python train.py --d_model=64 --n_head=2 --vocab_size=1074 --norm="layernorm" --rope_fraction=0.25 --init="normal" --init_std_o=0.0 --init_std_up=0.0806 --init_std_down=0.0 --beta2=0.98 --final_lr_fraction=0.0 --train_tokens=139000000
Each number is 128 + 32 x the weight over its row's rms, rounded and kept within 0 to 255. Layers, rows and columns count from 0. Numbers have three digits each. The size before them is the row's rms in percent of the matrix's.

# layer 5 attention query, 64x64, rms 0.128, rows 0-63, columns 32-63
079:156123071109166114131125171135128128097084131098098138116111143112128132078157136075166077171175
107:118167099129155136152076165168126155147133147107105161143116141110164097112142068103156083189172
097:078178098130145161121097186157129147165160176145109126180088172096165122127163122109172133130183
158:067167100150156160172079192156150173143152165136139161157082156082166118149156093132162091149183
057:121130143129104077087146126168141154085178130102141111119127157159076083180163148149082106062113
063:089103149127166132157118160097187166148181129105118137156119075104081173130131129150143113190131
132:091186107141177149148095184135153179148144151141115148184094154100172131136163099101167114158175
136:175070143121082102104156096106116058124117097119141115082161098177095150118111185136113140133091
074:154090091144109137132161090095163105084093127087134149138042135174117139129179119105099169108103
065:097197129182123140093113144113095123102148082132135125144163111133140060191166145135142147155138
066:102103172096135111132114139157072133095101101150056118155054138119153108173143123176134114136189
072:141139130148082173100067110127058144110083147182134157118125110106142151103159208090137179070137
072:185093104119083155175139087108134148165100123121071173170135087088090124108086104149193095151093
073:109089111090122130131190136150097139147168128156158115128113092144162055093143094097128141147145
076:108151099153120094153083151067103109158154143118081130148129123092090063113074100123122149099150
078:143086164088159086167080118098090114113150159185115164179116113107140155089120096154094157191124
070:139123093144109135113152104119071083101082120121136079162116065147118123104143159114119119134139
074:157165106169159095125123120133113184177188155127130128107137078158126118087172094084141143124141
076:108114119162174203149124125111120166143105097083116148164133128145142102123177207145170117189106
062:188160155169112157121138125113096094146108091101048121150122162119186108131067078095121178099132
072:140086155134092075083127150074103130160133073123146155118107136139098089183125127108143098199132
064:080144193121148203075095132124175160156142097088126135165106175123110096119067127158094151127164
078:127159068113189149123155146110117100089143102144130152125095105044119134135181121096159138068134
072:148084055091080126141117170138146075114086076143086127085116099107141124094132091128066092129139
080:101120142148074130157177074142123093098153122093092146072123151159132133120052181132118080062176
065:127109154157149079201128186094111161138105139136103161128133119063176185138152077136075086168162
077:067124146116176137154073085160117086118145113101185124157093119074166167096140117173065199122140
076:151188125098132186123164161150115120165123169130096109141143172155132108083077098108126151065132
078:130145118072137087083106095077160159086115154158069116155120071133115115100158147139100141096124
067:097069123163159118139168164071109108048178147168162127125141131167101150120166107163130104109153
069:159073154140185085107158121163126114080161169106101083140116108126136094101112080162100132143091
069:162138111084135219145159158123083178141126131129149096108050113125078119127070119111095154113125
026:112147111120122085166113139137119145152078175142128127134095118105154127189116132112108125053149
034:102116173090152144120199115093109101112149135104147096148103168154096144182062166192154152116131
036:154124174083141121173118113083140101117140129117165092125146149154104172157042138164143163135083
128:103111125112114186144130157131152125140164153122046149182084156106166121067131142182107070148175
040:105150122088096154141119134084194161152169123111112092115130100098208151045178114112083091105063
022:132162106079139157068112150161100151125125145187118099179163212138165119124115146133173146153109
044:127123173063084183102159127092096117091136135117136113139100168125088132126074140183149167119112
083:099163057185159091162080169155172149157160153145105131185121130099156097162161110115114087114180
141:142089143122147135122168129102220085127139183170175145100164134132058168139131142088099153132077
125:069080182088169129113180169157150142081167152120097116113127168090133105068133149137195128100090
129:169118140104151122127144098068123161096207113105075133161131106097162181155148133062133191134116
128:151143153077066095082112080109125105113156118181181181156098093163124127136139132153176181128167
126:077156060106133109084152069105136145111167215173129157136120170163118125127128087111149169104096
132:133118098141185180091166106141078136103144114102105125034117123107126064138209169149141140105116
145:140104167089116113137143055121148078067133096118141147101122088155192120102110157149107111058150
129:162156146122180115146102063070070158151125077148152154073127134121165156119115123153096108082110
125:174142102123161153103112138164096142081137066104095155123138118135195141124127130130104167113096
114:131095089168108145147182094119171129102106114124146170123187098120156122125082126128086158118162
137:115101115112200148159125151133153110114082111090152159135163124109161093150123109115129150066130
114:116091108122075181156177090126119124158085126067198119137138067152196101133148136178096104142137
127:126119147089092118104148141121136097155111116116160109159142114112106108083125082148154120055117
119:173152121118123130125123115110141154188160125131148118100126135113100135103159143158129165203125
136:110182084094150155145109193146133134134180111060132155150101108116140106165080117134096165105088
140:162153115084071105109142167167116154022154086136153183112134104142151138132084144072085122144159
142:153106145075141123142186139075147133118152160062105130091118093117125143092106142179124185125116
126:090150105204122137115156083143129131178146137088147123096180112127151137116127096085119163068112
121:108150159174066101105158149104081124086127150158136150095149154142149172087107072122126146129159
122:086139164168083171132142115160129100125099119141106108072117153129119077142100137123167211117153
122:104109121167074159158074079030139123134127126095116160094107146050129173145141113140127095111114
124:151155154150125132121107117128118088070122112176076122077100116091140149146141153084156162105108
110:107153178040150158156153085069128153119086130158115136120088179096095098095145085160136129156147
112:101203124161109166139131100119115167170106131139116135127103184114154115136069092124122154111181